python train.py --n_layer=20 --d_model=128 --n_head=4 --n_kv_head=4 --head_dim=32 --d_mlp=512 --vocab_size=1710 --activation="tanh_gelu" --norm="layernorm" --norm_place="pre" --norm_eps=1e-06 --positions="learned" --qk_norm=true --attn_scale=0.177 --bias="all" --tie_embeddings=true --parallel_block=false --init="normal" --init_std_qkv=0.0667 --init_std_o=0.0105 --init_std_up=0.0667 --init_std_down=0.00527 --optimizer="muon_variant" --lr=0.00836 --lr_mult_qkv=0.4 --lr_mult_down=1.5 --beta1=0.95 --lr_head=0.00444 --warmup_steps=63 --schedule="wsd" --decay_fraction=0.705 --decay_shape="linear" --final_lr_fraction=0.1 --batch_tokens=8192 --seq_len=768 --doc_mask=true --train_tokens=86550000 --steps=10566 --dataset="wikipedia_en"
Each number is 128 + 24 x the weight over its row's rms, rounded and kept within 0 to 255. Layers, rows and columns count from 0. Numbers have three digits each. The size before them is the row's rms in percent of the matrix's.

# down: layer 17 MLP down (transposed), 512x128, rms 0.224, rows 240-419, columns 64-95
# up: layer 17 MLP up, 512x128, rms 0.27, rows 241-420, columns 64-95
down240 104:109159124103148133125137141107173125081138113129165160134100132127102104174100085153145160139124
up241 100:085122125106101145154138173131147148123140124159101127138134158128133143154092117103133161126142
down241 085:147157136172153149130097175120156155121112105200140146114094148121122121107107147085105111085131
up242 092:114086136156160105113114110147138119143112138173135117139163143114122111110150119089120104113107
down242 097:177151121147148140079136142149145127132130134198123128140102140125151112135109149109106090084144
up243 100:107108086118132141087128126103129162119112047131132133128132169155121146105177170107145110153129
down243 102:105088116060141144110134103122115155103118144119173128163097131121098173115085112145128202121098
up244 097:133133107123151125110107123162124114153104150154118186129147129138131130089128134133095141167110
down244 108:155094146158116134120133128198137100138132122139104104118105092134116162122138121136164136130129
up245 094:125136093163090151135125149141181130120123148152096158149070133161112102140160147133138122112159
down245 093:114112131107153169100116103136143132153115144150108124163127114126141123115111129108133150131068
up246 107:144142125082129107145125114129153158166143123063101149082098127139132153102138114136162118118110
down246 108:119118167084140126149075108147131151120142108102103148123152116137133110139142162102111103138103
up247 100:088148140153067111140099100156157127166129140078133137178145166123128100107110125112117093129158
down247 106:062140114111104098124157121156134174152078129082136129113145166108126105151098128151123101136109
up248 098:108109105121136096130075145080091145156164167134152122115138122148110123124071133153127164143136
down248 103:139128125125140128109114151060121123164154138188124097131153106122167138127119126111154105146075
up249 101:142132145112101122088131111141130140125129101138137139129106141122123130087122106124138132120097
down249 117:094112147103085094131137125098121151119112102092118123133107129119093108107139111129143118142164
up250 097:108097122132133128160111126163098152140100153108169115155155100145149148088129114134158098120122
down250 098:160153080127170112090131134111143098160190097139107118129120128142160181156099155093175153101111
up251 099:188148111086179142157140088092179114084123148134136138135119139139172109081125131161130093102134
down251 098:137131132102152155110120120130096099157117095145109186121139133098122122140161098146124136100090
up252 101:127129114124148132177145130112115144148143146132087123100094115180106164113101121123109152149133
down252 106:115130081146143144150127156122144126120174126120109130101084131124106146111134139112134133153142
up253 108:111128134117142086096182137140092179119150118116121107131176130123197119072124112135148119106120
down253 107:115111106123111137160082096135134181113103127135155136123078117127130137111135104132140128116142
up254 092:143137133105144117102126143107107119157118140139185158178142098154134134132122136124136139204152
down254 099:091104117101107139106139101142127125144141130138126130133121195134104144087142129130165057082113
up255 103:077151170155137097116112141134129120122138116127113144160141136131131140109109162120158134120077
down255 105:099131098114135140103131162118121150098136084071130135088087120094118159115147093122109140143109
up256 107:099071116093139121107130118138118123130149149107129121134122169111158125162131148116157115161140
down256 117:137123135103147133090125150143167138152163100139097117147144108094109137151141149138126146123106
up257 110:088154125153145140191183110150137146102111176092081143149099128154151117133101162137132142096104
down257 113:126106115181125160101149160159126141152086147097121122150098112158137131129080153094137173086135
up258 095:097120164131167109122076103139140143125115133142126117113165131130125150172110149093100144141123
down258 085:121076115099098154113133148114121120108162135174150150096102119102115136149153111141129143127141
up259 114:133133096104131158117114121130139133166118143102105116088124154140154139133177154117106162109096
down259 123:123130119148117110081099083142175120159092088136107126118108130127160123164113091160088159131131
up260 103:135155152129134086104112108127114133121120150069134106176106131116110188136133058123126146154096
down260 107:120155135169105126155105111086141134116173130098160122104135123112088153117096072109127123083136
up261 094:146108144177109102172150147102111120155142131125124111120131093095166102113176086141134147161124
down261 093:127132133081115123113153126153170122112134116118145119108121159121091078124107125108131109133106
up262 099:126136080113158123134117155161142064117106137089136129166124140093155168112127158135121103077092
down262 109:168136123141099106145116150134108133178122147131104151142122137160126112153158114120116099146119
up263 095:177119147145072134170128130190139114112109116111143127137124098144160112102148146123165172155183
down263 109:104136149142159052124162126080130108193136124156117111154120155079107154139112119102116120146121
up264 092:176119130175129122158099149104093133085105123147133140105134138175130122115125141179168116116132
down264 094:179104153165117151123138137106157083093115086155105140144088156137150133176153128152157099159154
up265 099:165170157161130160184139103100112118115136165134152166205093130126142128149093122136125103151131
down265 101:099087129097153109140127100162147078115147119144110137107109129101160106128142132114143066155106
up266 089:105105124162152165123119106101138157115129119159146140149157079166091165106162163123151130118107
down266 088:125128139114124118138097173112125134149134158149136131134144138117178101144136072127146168118142
up267 109:163098133135143122152158130121146150143118162152122157122128114165117154110097114151084124141161
down267 111:129115157118129170110131124175144092087107143107128149139102113105116113141120125093102093118133
up268 108:151148137126155117133122174126152137117133124120138083129093169172136152114083130092096097133153
down268 115:144128163105150128110128110150092150099119134134150154109124124109121138153104139138174144125160
up269 102:100085130155163077117100147142161080072105125133127140121149115216114124130124108084160126131107
down269 096:125116161133153129139111098109118180146141105118132101144080138133134130074165166157081137066122
up270 100:194134138130070169128149146174087115150136156120217137166154101176120121136118168136139083139143
down270 096:127140145178136101126126133099125030138086130121156107141094109101113124135128115141096095138162
up271 102:104115125080111070134132122109110125158182123094113100119160104107131149132126186098152104139139
down271 094:119083158132148133105098163093126037079101120103131125145149146116157145149171135140129125137160
up272 099:153119104153078103104110116108103114181104146103137139107147116116105115114138121113108103131103
down272 108:159146115114142101114150100127108079143092154125106124146118134134104105088114138103128127108158
up273 086:100111135169131098131127129142103119093089152135131136165169129163132126118156135105174112134134
down273 080:109128144148137164150117148123145150121165068129115133121088130106124093142121115137052141129168
up274 089:123121147119143140123116076149102126130118109132113161116109113101100136152146181098122119095053
down274 087:109143108146148142135117145141137051175096172090109143139159123119144134138121120126139134138099
up275 103:093164136132112129125101145130120076103128126121146133131156151120110131143110073108114145131097
down275 109:138128162140138145137108147122112161152125134136120130122099131138143116128135145176073137095130
up276 089:112114096114125135139134139152098125183113144159132139122114123090113112138118132125146150152085
down276 079:149133092151141138087136136163111096132140129150159126143101126123116120143128113141129108126145
up277 095:119139063090114069134183123122108145128177135116140111172145153145126150118107111134108100126089
down277 096:106107136122101133130118166141166164131106128153116104108096118128144189125099144119082102087150
up278 102:131111078154143133118113118095123151119154110133145141079142142115094122134135103141144108109107
down278 105:097130095132103117107128144126131127154126131114100095158146090149152108139169161146151143156133
up279 090:111157115146102097153090094123110202128071152124131130109156133132144121124106122078164128117171
down279 091:125161171112166126185152098109145103109151127144147122113138164148096114139128183163129139102118
up280 097:155146108101130123164143135142089113123117086127113125088141106139109139172094152132113139151162
down280 094:112124149147143102108125116135130151119117122163125138107131126128136091149099152136143115129164
up281 098:152132119057152107129142089136173148116164122090130141119166124112136142090110103051167119127132
down281 085:148115157117137104155098142175107160150163139091123136112124126160086074110170147154124124137156
up282 101:149099135151148123151127130145115137143139108101140145125104107121128122131132129138169117122160
down282 105:157096156144138134101125180159122120098145151196126130116122101111085116147156126116121173092093
up283 097:089068132111152089129130133167134104126128139110122133141189130145151139133116121173134157116129
down283 095:087117136086095141129124127102126068113125132129141111144133115120142124081123147171137140166131
up284 089:157115108153143096111132115135128132187100136138144152124155118141127099148213155129118141102129
down284 088:120162140159134126102141127127140124148133147098136132126101137128076130160110167111117113105138
up285 101:108119128132103146140188127142171131134097156120108102129120144127142145166167148136113152145112
down285 091:161144164054061150115108105111154145072122113183120138109120110115099154125084158144103127099150
up286 108:133126043109154124130151075140146118131154162136134131119110097093104149111126147105141117117161
down286 115:120113122156116135142107122128112087112141107121155129117104143121085104132122116119145172097147
up287 088:126126114118101141135089107136111127154131128158164143128123163112081124107116122160122147066111
down287 089:129127106102100164113113111146116093113120158065110162128112121170123088168128125116121100150103
up288 096:140090122107141135134120134166084176111155145123134132106139157112156090075132093087103143171117
down288 092:112100127147111111149085127136125159178093128126164148114137117138129150157104113130146127098164
up289 094:113104103090127121107112177146149132145108105127146135099114127117145131172140149111167118105068
down289 085:122165122123122103101122097133159116142136126132173152101126134121127078143133115149105135156138
up290 097:128100111105126170126138142146116136132127127138151162109122117147118185109122162145139137115128
down290 097:138156083139161112121130140113140158125117093140093139168080136155119132134126099121148148127142
up291 099:110096147114139112106118124121159129128119093137129108118104117097139184143116130122080169151137
down291 100:137092120089161176131117109131115137090144128103117099162131127121154145130112114148127118096133
up292 099:159149107121096138160136129128151128148116162119151132158128126133127139199159130123171091081082
down292 093:163137104113120099149118182090157102106128150127099125130096152102144114079137130140133117151139
up293 107:119176136185127091146092119172142105134118144140121104175116133166130115154146128118091163102118
down293 103:108112156084137105087156124131126108135136169095088162139139124126160160101134130139127132094110
up294 092:114104110108130137107148154094115196118167143156132173109115109146159079123114105085143123174118
down294 092:145136115144140127134152137111110153119146137132170113141148114107117136112135117122115165122119
up295 120:160092125106152156149096126163086170112103140156104186129161144108130158148138114082096133146127
down295 151:150107147128113107113143135164160154119139128153137124094161143135125118185084121141114139118140
up296 103:121114129135151152085150098167127176127133095098141139127116152120125111104181118123131128127090
down296 114:146165134122134101104161113127102151152138104133146127138136099104180137142122076097120139138125
up297 093:132160143156138077160164094126105113178150163128139145130149181088107096133176123107130108109058
down297 092:080105155106101143119100153114147121117086121128131138101129094140097077125121114130140124133115
up298 105:122133120126152115145128117144098125168141128093135135149101158160107124150146102140133123126111
down298 100:113110105126152070153157143148105154150096142068165117130118143135131095124154115119138138124082
up299 105:149150159183114124132113119125107130120068139106145119132134118093168124119127105140119153146068
down299 104:129101130100134162115108161136154161120158111147112099147126134139130140089113149121125088136157
up300 096:133096102151103122112186117105095141089099126179109113136113123156146105094136114087185109117146
down300 090:145152143107142134182143139126154103167105125166106119125127134120133154160143164102073130137128
up301 108:137116146135145126130140094124162128075091086128144111134127097113153133097127114127099110173104
down301 119:137143118121141125120131132123130132122172119136129132133160153137139145124055122116159169092158
up302 101:133183121149173147088160092121100144126088157105135127173117165126139096100123137124112143141118
down302 111:120137166122147142137115163145138123122095107155102139125136150105165130131109154135132113112130
up303 102:150161134138147131128117101118122132096134120118127137105104103161189120085125085171136176139121
down303 109:135085137133143111101144171119127145113113070141177137132080160104109143145128169154155094115132
up304 095:123140112126119105106161116107134113133137127147123122151136137087101166115153132095116144104116
down304 100:138086149120104160072165109116123158152107112080118091168126133093121130115116125082127097161084
up305 101:157088140076112135126119133112192113148177144108121133160092115167106097142124125160123147170109
down305 106:172139140168095110125149133100094078147063101101184127150182110084132156156147125136146116122102
up306 106:144128141145132150117097155128121130082129139127094136096176125150158112111127153104155165108107
down306 106:157163101148171116127074132139155128158159154113107108178095152144139107135100146095084172096115
up307 119:107097112115099139127105105136103127124139118124130132090132147161118126163126168149160127121112
down307 126:127153090084132103099120099153098141111151151106074123147131114097122163115111109131137135134093
up308 096:107119118059122151117119100083152154116156113129127118113118089119093170160134116082100130105180
down308 095:116119176102123111089170149108121171086162095112090147109144124100135102138129128085131131095132
up309 099:141113075133151105117136139128140104137101147132116156137127091109130135114104181148130157106118
down309 097:113136123121136108116107152144114074146135157112144124130108147153178136105093122147119136119132
up310 103:133133133103088182132193109155131156105136127121086092150085110140171132155167121139099139167092
down310 107:142185103123123106123143130136130138152133094130129119134119138131117143087120145144110120183146
up311 086:170143163091102058123160099137109123140139125144136159157182111138159106152069209112130145133103
down311 072:100119107147198174099114131146144098123114114109133094124106155147141149090171086116145141139135
up312 091:120145123129153127152103121138107129157108200110120148141131138118128157117080124120131157186132
down312 090:183123126098156146115131140115142104089177146149143147127138113140066131112116144147137113112072
up313 106:137124088140144125118155182105144115143108112137128162144081148085094178143137150142107137186113
down313 107:137093117181110129107181128097126123120130132165070149124144162121113139138081113144136107101124
up314 094:109142121100117133093088105185134127096104175127137118133144145145155130068123156135078151097124
down314 101:134148127101116158121130126121115157166111124154091120100159105164094123141161134124169129117136
up315 104:135142095158174161136142143135132110133136098162131140109138132140102101091139126131101143143100
down315 099:089118156117129150117083150122151126117126150176112107077161104128179128127124130135146151160094
up316 106:130131097113170113170138108108096132110120101090162129146128143132136174130147107149139159120115
down316 110:124146105118158127113137171112125116141135155082119123176114141114112090064114116142140125151147
up317 092:138149126110109112128106109103126123115148106095119110117184135152115101129076158098158060152107
down317 086:161100128118151123180148127120113143117154111150154136157096108103129113069129087104096150142113
up318 094:148162142147143120110130133086117115160122119098161113168120110146141106147126153127138166087065
down318 092:124078112154115129135129140100105103120131145059118112104142117139123101098145136158139139161120
up319 110:120125100136143133173135139151105137085113137104117091106128141125103119172112094116137134122116
down319 106:092119135090113122127121123148117145165092152183143128082159110132134104125120141096129120109090
up320 083:121152139108159117112102115112124153154101107125129170134161147122110153125176143070126108135127
down320 088:106122158122129157143102128147083162134117142151157115128144104140129128136107078149136128139154
up321 098:154123116121128154137124182108147146110084086115128138179146126133098101152164143119128137114114
down321 102:156094105127134115101154121177114135139110152123141124097180125130128112079114137147104183129136
up322 103:126127142154104121110134138131128096098154116098118137159116131110106162113137144079163134093115
down322 102:136139139127149152127121120153102122115125117129148121136202141156138128148095172131129130155091
up323 106:115120130138178149134099131118128134126160151100102097124137129164133117146146125138130164079106
down323 104:128102151128142120168095128134134112124142126079159114110135159157140114188131129120158104109152
up324 098:151142115146102143084095152140161112132129188131145131113141112140135085111105099140138176141167
down324 106:132155143130146107086094165141103151088158116176071093125137151149134118104148172094134150122128
up325 095:116139127111131163123129157152158154117094109153118133162135163125107105102162138114067097127132
down325 095:146178100138125110118133133091157162133134097122125146152116152109109100122126144097152179125111
up326 103:118152141188118108115130117155134144100132109120131108136132131094108162125165108103178115166094
down326 107:138145108154121165078135089182151103142167100102109111120172117126132142117106160163135167136130
up327 107:109136077140147117114173168122114132152118153115147157162103144100080123166148085080133135128139
down327 103:161093141066127155109149131161084082152143130108129131137151113129155115131101145096118110140111
up328 093:099121124092173129125136130142149105112140092125132097103109138162085132126141105132120153126116
down328 079:119156099154125122131155142074100098120141135114122131121154130158100104127112137126086114129137
up329 097:147134143132127110127104107124168119136139146116118098133086113109120125136127082126154157103154
down329 106:106114115125137131132168123113105144157163106154139132156115126123096138111145145094142138121118
up330 093:159090134139137128157133111173166140111125180093117104133135166097095158098148125124119094138115
down330 095:128119108139139062153120113134175134134162164118144065165154089121118111141148114133088138111164
up331 109:121125107137146109159131132159125091106116127088133143089138136114114114089093081148179115136175
down331 103:142120156112135129139116131135137184112166162134134168098124121087131082070114184109107133111127
up332 097:046112099160159121108166120124148137119161123141097146131172132110098145126101121116120105144121
down332 099:108139136156165139091125129104120084155135128166123085116146122105141112137173170122142145133108
up333 094:108100122129102100135124162141158131168154195166123118121155162128178129163150105100086118147139
down333 104:127124166148099106119185096137112128076141153134115091151105125130121149130113085173165172114117
up334 093:122128082131100177139092111127132081096103132094144137120137138150150161098115134118117127101130
down334 099:154138164104144094133157137169100148080140107090125104138147140131083125079134093161115123138173
up335 112:168125117126145128074183153127160152159182107120145134144123160127091141094133148097100120118115
down335 111:139131135138120142089185163095133120098159148157130160151116143097110167109176154091140095128130
up336 109:089165060098160116118103112103107124116150134108116163131137116160163138129121126113141136126105
down336 104:118110138088125115149142117135085066130087105091113141092097141157136154109144109130135160134107
up337 102:129097140127138103156126142177117120159134133115103128104109122163135126126148085139114152129146
down337 117:143143135125146107126129091105144097072132162091107146110141142099169107125106124116137121133101
up338 092:118106136098126152130136127160086167126123127143141139121199082144128118185157156160133126143107
down338 083:125112124140095123128139202134148112153129146132148125153116135111167134135143125114099140178100
up339 101:145185158142140147170162122147130111148150117107122158191164164093150116151113140100123130130120
down339 108:105126119130143102139129098116110050133160120145123112117182186074092124121145105132137102146147
up340 098:123175112138105121121092145152140115091094138116130150120150163145132141137128104121121119127119
down340 098:108092134128135165107119133152137127108126137124111142140146135132145089131147099096136104143118
up341 101:136146104110138085111164157167103140124137109109136137126109148143123117170142157130152099070138
down341 085:151139095144146131179114122101141115098140133118090107122102098124123110102102114152169103136135
up342 113:145147148103104130161147108182155133098101123092137113106156123136172137171098146111117151167085
down342 112:094118177089111108102187150138106108124136124164138135102133111122111131112089128126121111141104
up343 103:106143141114134135130151174138146147140108148147103135124133139178134165151126143121148131122181
down343 104:134112134138083117124115119128123119114158148126111150115116140105143127165141173105157132095116
up344 110:125129091089141112110160108121162140147109137115102151142055113106149123129112137123117127124155
down344 113:095157141096161116100107144173100083196067149137158118120102138091143112117137132108128115079134
up345 110:124129147161140124132119114126111124159139129115079126138102080124102089130085108129145140131133
down345 111:130096130156153129147154133138107095134145119129111156097100100165111138123157119147144162139164
up346 096:115156137122122144151087137138129091166123144110135147110120112112151095124115117117120153119106
down346 085:128083147108153123136136182150139115109114126129138129130135120082106157150146127114106127135111
up347 104:138133120146144138143149081112109100110179133059136144130122149119180097127149134119118156146135
down347 103:130105115129096131166167156127152045140121138151126130109133132117112160110112142140158124109141
up348 094:127134117126124194131139128142106175103122120109193113135148091150112146118113140104077141140140
down348 092:119144083096104150163135103065155144149105166099106116152127138111110144114151155104146120141098
up349 095:135160131149149100125116136122094154156113163081196164123126137145097110137142130172092128138117
down349 091:160086132140122135134126126108116164144118125148137115114116127154117121176164138142111123172112
up350 105:161111158152133151139142132111098127114119128097147161121106137145131128128098108142129125140115
down350 105:078129138107106162142107134121138093084121089094082156134135119154135140163138164108139130152091
up351 100:098080154164115117110154130148157122159140103150134137141125125119124140124138133126094150077144
down351 092:119127164116130141137159123113157164131119125104133142118153123118157102146134135120145152128139
up352 109:167123126126167124136159131126158196129103141141141101232117144134090150143137122113129140172123
down352 111:170127122121098131097112199084100170153128116116110095147128123142141092105148076095088151145126
up353 092:108130148108092084118123084120120159079138159155129146164099107129150131110155173158116139158131
down353 090:146164103152111121136128126120134125085133166156130100171129156069150184117129139103075174111105
up354 109:114154125108115126121097146129128143139118108127109131144100118137151210153131108151183160114137
down354 109:128141098137139128146137102131089075127170088145092100113101138108137174101110140104108139124109
up355 108:087134114122124122168112123125134149117104126085120126162132093140121167148135146137141170184098
down355 113:151076130155137120133093146125126144142105136157119121119121084128118129091141100175151117171129
up356 104:179133131153138162106115154158112122135143141141150126091143160113112100107165103120124138122136
down356 099:147122093126148127097109133138118125090124116089154137109128153116127112135151157169174085130149
up357 098:087127125121165103121115126132130128129116121135135094149137127122163135141145097083114060135144
down357 092:146148104120138127120141150065077164104130121168131120166160150089097125146097123086130117136080
up358 097:090136114153110139139120100169187137133142092108164143150116141139093126133112084114150121108138
down358 101:157105139118152124122123134108107105126126111110108102127103137120125102156148103113131148166122
up359 107:105148140144117148124113151153156117098120157148105145124128083157139143107116110075103106133101
down359 105:106074125125150126124142121139167114114147150180162107116091104147079119123116136106150091147185
up360 102:143099137134124109142148136143155108158102197071169135143123130124132179122169099127104105144134
down360 106:138155132120090145147156136107180099104161142109101120122078147096133132116122136129140127101119
up361 098:119127149159098109166200133125131127171156159140091161124111118125142132133099143129119124145125
down361 100:119121110163141132109103097124169165113172126088126127098125105100109083126139133137152131104165
up362 097:140127113123080131159113070126138109116125134138141099146096140112122172149129121137135164123154
down362 096:113127078160096087157157144133128135143138129122116158118139143130158114097131125146104131092091
up363 096:181111158134089140145102121168168120135162149143146104108116068125096113141105124153135156101106
down363 091:134115089149104175130140112120150131129154131126123122174131131140100159096148143134083151158115
up364 100:124139125123097145138145106189133102098076157114132151123106151150137113124150132131134124108150
down364 106:167169148092120142154137153133087118159143102123112110146151165077152103132118159165092192139115
up365 101:095115102154137144170097114158150148117112169153084120121170143137106123172132118115104119130152
down365 106:156126113118107147133090110136164074155100133192163104164090128116081136123124141127112128093097
up366 109:121153116177149137148120143159123114115115111141081133125092119139153167109117113120127077125102
down366 108:140109146088129084144148153116137133139128109126091128093141085127101152099136121172135137069131
up367 095:203129076134187140122150109141099111160149103131116127179176132154147102128116131129114142115128
down367 078:135135141106131110163102173113096000113098124109103136109143131127151115136139145087121152140148
up368 103:161152098104128123116148114148175161132139104109114141137122146120132108105124148121149175095099
down368 105:158158112109145136147114119108107103134144122151158130154153173120111133187103148135122128119127
up369 096:185160105163118139147134123149157145181124103150118110105094151155113131145105128069039148119120
down369 092:100127147112089103152132156125133139098177139139133128141142129119080129124129128176158132117145
up370 103:142100099123096098113102124123155119136090122117122134082144096155140160138102152089157168113165
down370 108:098117126123103140172107109101142156141164118163123127125140106138120128121135122146120116141121
up371 103:103093087130132115118139184184103167103128130137118136118139174120126131136130117151145119112132
down371 094:144084125144120144127197104127128127107083150114172115171120116145125115120145148112114155145106
up372 102:139173131148084137120140114174123150118154153144132140149123109118122148159158121117124154131122
down372 096:111154086143114113135144150150100126125127120165134147128125112138115147088104099143116142129163
up373 086:142146101175113108147173163164124143134125147140153172154157125153144108139131112101142151140119
down373 081:171076123131168111122102116123137157121107111144103117151103118146076133159108168138080109139106
up374 096:158137128168120123137119160188075143151134113141141126121130123120141172132142106149116141144159
down374 094:102136145114168145096116113124115148156098111140164124126126108153116137157111144149180089131087
up375 097:166104124117160101129144124138143158093150131151199118123122130135149104116166144126104114095125
down375 081:125131103103147141119139123122145212128128123200119159160161158142124100158140118128149139119128
up376 104:137146132077146119122136154183131132106127105098130146165075128098153159109149147088157137118102
down376 102:128138156106141156092107130149183141133102126128112107137121153106104129132123100168124109111128
up377 096:102117130132128138135134116123179126131126117104128134151115116138139147115123116156109157170093
down377 095:145130097165119148159134120145121124144169149173117125116153098134097192096160195155080136124158
up378 097:097141111115145137119124124155131130118147091154133096157117152155142128138099121151150121150111
down378 090:117125124161144130157146142097134106110157145095076099125145140094134146123114168161148133061098
up379 098:110090128173162181132096149173128159146122165128134132123152136137119088162132167101167144101140
down379 095:125143158163146104173128135115125171099099080082133140118138117118106113121107118091120102141147
up380 092:148116135127176097142111131165103131112127154119147114153133091109148108155156108060089126148127
down380 094:139106107131121116145077127094083147115130096122135119168130162156072109123148130137156114113120
up381 108:129119154121124164140107086142169142132104121143122136140101122135142113173127105143097111095145
down381 106:154142105149124082143089167104143165159116131101100139085116097135131142153118137117161117092125
up382 097:122120107091125110112142128126153128144121132125183133134121174111126104157149126082145124150062
down382 098:101133140145120160131192116127146119092138115157126101152092112174133105129109130173122126139145
up383 100:109058082155119132123124157103153168148130156136134115113153162126140100147162122141109149119096
down383 097:150110167142137098113131118147157124092087117194152140147150106151114141098097198140109177114143
up384 090:091116138163140137135101089154119139134103158166127122111103128171158112132147097113081152120124
down384 092:111110100147140171100135112147168170136107125140137147144107130136141128132073113118108111138161
up385 101:133097090132161146110153149123123122111135130137116112142142162133098150135152122087125141169126
down385 091:126150163082158111088100146132082098105135116204145135152151139126131110154124171094146130118092
up386 096:152180093123133140144163081114149091132100124134114140153133103138116119085096142105115154120114
down386 109:116109142109100100112117135138127132154124135131136142126125155111128115147101152105090099092131
up387 102:111146126131127157126086074120149119133118140133121137121113120110115120121132141134131150139117
down387 095:173115133147124142124091141103118102128102099181122107092153151148126122127117104148122124102072
up388 090:108114142108180126143118106144093127108114099119128150120130147115174116082153158079118136110117
down388 074:096100145104114127109097134118147161134120139148155147128144137137153170157106127134138119137111
up389 107:139156070142090110157133107125098183137164120126148122109106168184115122150121153149151142141132
down389 108:147157111117105109128130163116141139145143115086152129138153110173118154120145124085174106117169
up390 100:083068111134139134126136115172132119120102120135106113118152152155131146148153098092130111094132
down390 091:128131107127141103095136113098093149115148131064101150146117164152097132080066087079115116098095
up391 098:099156133101146066109138127134088122128123130185150123132152127092153120137169084151121141152143
down391 102:143113093128111124125129144096175116123163171132147084129121161128170098107111106143108103113118
up392 101:124121146140135096100143105145157147141116155111161118110146150109149137146120135114111117137110
down392 093:119137099165165177170126118113119101143159137114110121091128112095145151090151116158095115077119
up393 084:137116147126085121121146113097122102124117136125145166149154115138211133134124164104124135128128
down393 085:159184104140137149146164132151102102144141128105116135122088139131116117127164121148156134142134
up394 102:121128135130111102116135138140135101136142140131127134115163130134081148121157130113132145117138
down394 103:118145143113105142126139134161049120136120139155177148121153126138122099153121142100100119088192
up395 089:196113164128139139171134096087143086173125128159128132121087137113097143142100145108129135144115
down395 082:134126121125106111181147129139111142084122149163107087146174120117080131118155134140108138100112
up396 105:161088120109134099109128120147111104099149177110117129126129131132102150181104112123124186125098
down396 106:139148151135154123171099130080117148121107097118133146127129122142115115123113109119125184169091
up397 104:128130119160154136137149103153123133130160115118113109131114128117174125107142116110134183176100
down397 114:134139096148078096139131103140129139096157140125115130135114126111161133125155132076130099113074
up398 101:143083123130156099129131111105163156123128145113121138137125136161145120136100116107118149104143
down398 107:099154129115130109142133126132212136139119134089117151169138147172135107117093140121155096142153
up399 104:171121119101119154155108141175138159118125132150151139140142126170138133162115163099120137127090
down399 110:164110118126128145140099140130110112100130164164120136122137123161101081137076166119107132076115
up400 105:172084122119136133194175118145140115121140154102107123102108079155119184104120131155163148123128
down400 104:113117101182113112084159096093114122128098144092169212124141108142139176112138117112132129108143
up401 108:145124102120171094133137110147106187081185106130091099165172179129133108156134151140086125109134
down401 110:148111135155143136107101127119148161140126130112117112120093039119105119107160106123142099165170
up402 098:101126116127119106134144141188077127127141079103122104188196120137099147111096166126152124135110
down402 090:107152175130126156115130124131129052137108106110156097153126074111124122133136160088124108140182
up403 111:107107119105156077133133124139118148121108157098134168094176150130136146148089140128158113086100
down403 120:156139101099123102152156133154125127142104113109165134103130096110141148100118084111106165145129
up404 095:114122153186096079110131102121117146199159134138114121145121126120136131102125102109109136103160
down404 102:124143128115113113146143139087094114109133120118081116108117143163152140126145102171143104104153
up405 098:108116134140105102129096112141113181102157102100121128152140131118125103117129125121172089107152
down405 100:140159129105131126141115125130117168130131167075108095129127120145106112168095158151147116143137
up406 097:096119117164148104125159123154146135110126164131130102157156137125128124131115123150126158143126
down406 091:147124154146086108140112149075132153126084144123117112107158129136130106120113140125113096107168
up407 104:161167151139126135114115110122125089174177134130146159107145103117109133149097105108078155146077
down407 100:130125152116118160169135123102163147136136131175122145133125149099128125104116115159125131129084
up408 102:166148150138149115096157144151123136139142182082088103126130092107122123140107114149117146136084
down408 108:113134161107152118152100131132067112098115126131145098136144116116176085138146126111130130146122
up409 107:086094130158109144145130124147147131125114141144111154153120129106119141131142136139113137188169
down409 116:102137100154162080125172082130170137156120161114167158123127127133158104161150146130114098095144
up410 102:101123119144168144113138150118134123104092142134128139189139170167142098148127103107149120162146
down410 096:114092168121107127119100137143103175103143076152139116065097143102121129084099124117125164137156
up411 116:070088137136134180132169079091116144139116152123143124135131138094123166172113169157111128136102
down411 103:090095129076175119126161105115164109163096119113098123137133141102142182136143137161138115122151
up412 090:125126145136129106114159133179091114099097096119161154112143153141170125157130140086166154120136
down412 085:159109159102144134122083110110122118177159155108142143118113151143102108146122110128122145116121
up413 113:158133064139074125150156150138132127174136126115106148087122177154131140110121143139154141124119
down413 114:130174123172140159112201142115124128106143136110135164139140123132124157098127161145128152165095
up414 109:101175084144122161172144127161128157129111129133108133104099139148182172107142147164124142121122
down414 105:119096077160135106104071121150122064104148115144111121102114119155131124135123165079124120175104
up415 098:100145134160089101172107111112094160114175133153141117138112131134144084122145125105117154151160
down415 100:118107135114130095120121105118143115063139158194147099114155137122140179125118121129074098096106
up416 108:126152097123125130135132121142114095138074092132146146112131142125145126136148112150160093120117
down416 106:163134100113102128125133161120086101140115160153119121156120128140147158115097092114123107120123
up417 095:119119087095129142106148154133146139095127166114134135171117095145164152125156116159153117125093
down417 092:131148184110074103157145105123157162130096094114186130116142148109113129147073157129150113093118
up418 096:135103114151155120124130145127147181116163114135139133092170164124128155115130110155102135078143
down418 095:144105110109124162151125129129163131106127113136138110139127134095152114119160108083140105143147
up419 098:129109108136154120103117155161123112120165141128127131133107143118138096121127129126149105102135
down419 088:103128108153118128133124159126158138133090145104150146162113115135121127111134118160114149125124
up420 093:127106107127145102120141102117134125130100131138182170132117120089110092132105127105142102092141